python train.py --n_layer=11 --d_model=64 --n_head=1 --n_kv_head=1 --head_dim=32 --d_mlp=192 --vocab_size=8192 --activation="swiglu" --norm="rmsnorm" --norm_place="pre" --norm_eps=1e-05 --positions="rope" --rope_base=10000.0 --rope_fraction=1.0 --qk_norm=false --attn_scale=0.177 --bias="none" --tie_embeddings=true --parallel_block=false --init="normal" --init_std_qkv=0.0625 --init_std_o=0.0 --init_std_up=0.0625 --init_std_down=0.0 --optimizer="adamw" --lr=0.005 --beta1=0.9 --beta2=0.95 --weight_decay=0.078 --lr_head=0.0105 --grad_clip=1.0 --warmup_steps=285 --schedule="wsd" --decay_fraction=0.456 --decay_shape="sqrt" --final_lr_fraction=0.1 --batch_tokens=32768 --seq_len=1024 --doc_mask=true --train_tokens=110400000 --steps=3370 --dataset="wikipedia_en"
Each number is 128 + 32 x the weight over its row's rms, rounded and kept within 0 to 255. Layers, rows and columns count from 0. Numbers have three digits each. The size before them is the row's rms in percent of the matrix's.

# layer 6 attention value, 32x64, rms 0.145, rows 0-31, columns 0-63
093:125143164110125116139140160078110125076095120117146129132096127089123164150092111161115158141112121180173163140147128084123173046119170160221097169143106109086070149113143080124121091081120173
091:165104122097174112166126100171125144058182154116146189142205144086140097134106112143081121129140166188162136180132120154141151128154141158172061125141158109142081080134126165125122084126103169
102:119137102096124146125121120087129126139113123084219158158068158114154126102158091100093188124130110106075132086143168165161126127162124102158091113120218124125149144173110075095123100086101076
101:140102140044157102181101111145111146091180127120184123169140147130159114068095057110101077114103161141132111121166090175126150076160126137179087145091162159113086096148103148123116082107129119
086:111104145140170094109149130133122124230185108146091114128097151115141109116113098140112100149225163107105109104135134185131136131115128112098139119104113109140196117102098157092140161207065154
100:025128130171166075182107134138101144139072114095127164143105065102042109120115158122048096110122146145087132087114143089141134122149100157125108129153164104119146128087177106126123124116131139
107:105153172116142134153091137120128109087131225092170126109133128135150151111112086139097066092145152190172101158149055097118141096151148098176074160123092113144102120148128136089128050111113130
092:127085026110126122163187157136094072153101110142188125116126139112160196131105139105124135128081138181160066135148112098141149096150122217135105118120130161102101155157152094115136157115129100
100:131051139142122130180160127105097060186147112140164110075128149074108156146121072097132116135085124092157087133149127160133138107129121193036147102126122165151128137148091124145144158187111095
089:064148170144079169140136078083110084190193110127104091110117083122122163091130117125140094143124157141139087175127154109121109149130105160074156120176091111177149126122110118046145085167108154
105:148097183125148144091148086101136130191190154147137105166093177119129122106140066100158202183171101108153152163149136167119130157083093142138123088138108138150117111176062146105106169172134134
106:111108122066081161134082178089113101097113173062119082083119094093124133145149113141151164161116084137075202114084105094151150152153115090094094166152153154153130108108138107096105113071166117
117:123148156079168162139110083163131143079112121130081173114149157113121116112174125153152124142161084168164142151078163123136136187086168100066088148113140099191090060114129151073108134083104152
097:130151170093192166159060116131151154111150146128151115101185132124102089138180095141131075073107121086121140170101141095109130132133164108066161107088090161172159068114115184106138086119156103
106:136154184144107104071120143095100139125073100134122160129045177120116168089156088159184168187141105131167143145125138153119147121155143123184111171165119094139039075140136118134098149119113116
100:148092089041161129187113137183134124122117187125108120136177130173171098133112152132076101065132105132066111098117169149134136176120147113091114110090146151121171160150095154089119083091169118
105:157130094119081113177111166120129153109150170141140078073162104154141182109141075149120077128055116145090132092104087120136194151137070092093094159139152133145091109175138182090112108099154121
089:127161142195102104071220132100134144179089087163109127101079148164167148153161141121219154138145132138145144120120158131132116147085120132154152156154133062120114140120156104132114183165082152
096:141163096143102104150149171157133107126062166136097131136167146162174059127081162180123171125138115169103118121153166144126129167153147109125147135139130087075155177098151163121112121186128229
090:134085111095104137183134175136146164219111146112136100120195197175188108145133157145097103115160120097093132124143140158134144155132119096046108118136137132178128109128084184080128154150136109
100:137072158128142147159164102081088161117108093137107185107080201125149186085123113090160164158090087139175101090141117137170161082116099164114085119135137165110084107114107107068119140091145101
101:132128145078204098173120155154093088174058111134087142114108066075132088138114126159188147137126138123117114081131192172138155170157134134090118126130171085165176153094113148122122166152112152
105:073124099126139119112135095135092069097153081118104180094127003060097130113135151121082152186155155110125100102108161130136102132168122134151106121139185123154166137099170082121134133119132114
119:106104137101088090142134149109114135146057182086159114151100173152158151103096084147122113125130175146208058146146114164137145174173144119184075159142078140091090124152134113081128107120134091
077:153059112072095110186085141128118073087077160125175086083153117058124141166158128121112079134071151114127125149128083099129129111138154145051142145127119145158118162132128108125135072085141093
080:174066122171133115152081048143118116128162077159106130099175188157087125097164124115115127137111083079145141214120163110139080143087099137046129100117124119160152114140100143136141137132133112
081:139175197118141135096083104159145203152131172103073147139138158156118056116130137175106143122177094108112160118106190144126094208164137077152122145124113114138157110118097139119111110144107193
102:169072122153132138122164174083105091140112189169182088120088184099149161109100081136165175142063109112179114165135128155107159145118128187126135132138084142107093135170088128153105180167127133
115:144082110202166091081139163133104141179100143117119136106102200114103144133124124100167160148190102136147187140124113170160152149127100136075104120144156113147109062144132149157128201159085080
125:115133174166157105121130050136126111210124115156118137182123168159116121100144094122173108126132144089187078170146149169112128190138133114115175110111107103127160113174086185151140186168104100
089:136174200115069127117134159111133116062070110111101150094093145133132160167103106152136097094096143119203123084132116113113132125131190056134101162102105142092097183111141082133141091075118126
113:074150151209074091090173130096149146235118117105153105159085151183128168123130116139152160083172160109173142123147140140114113152129131117193137127155103131102132128160130083134155129139086096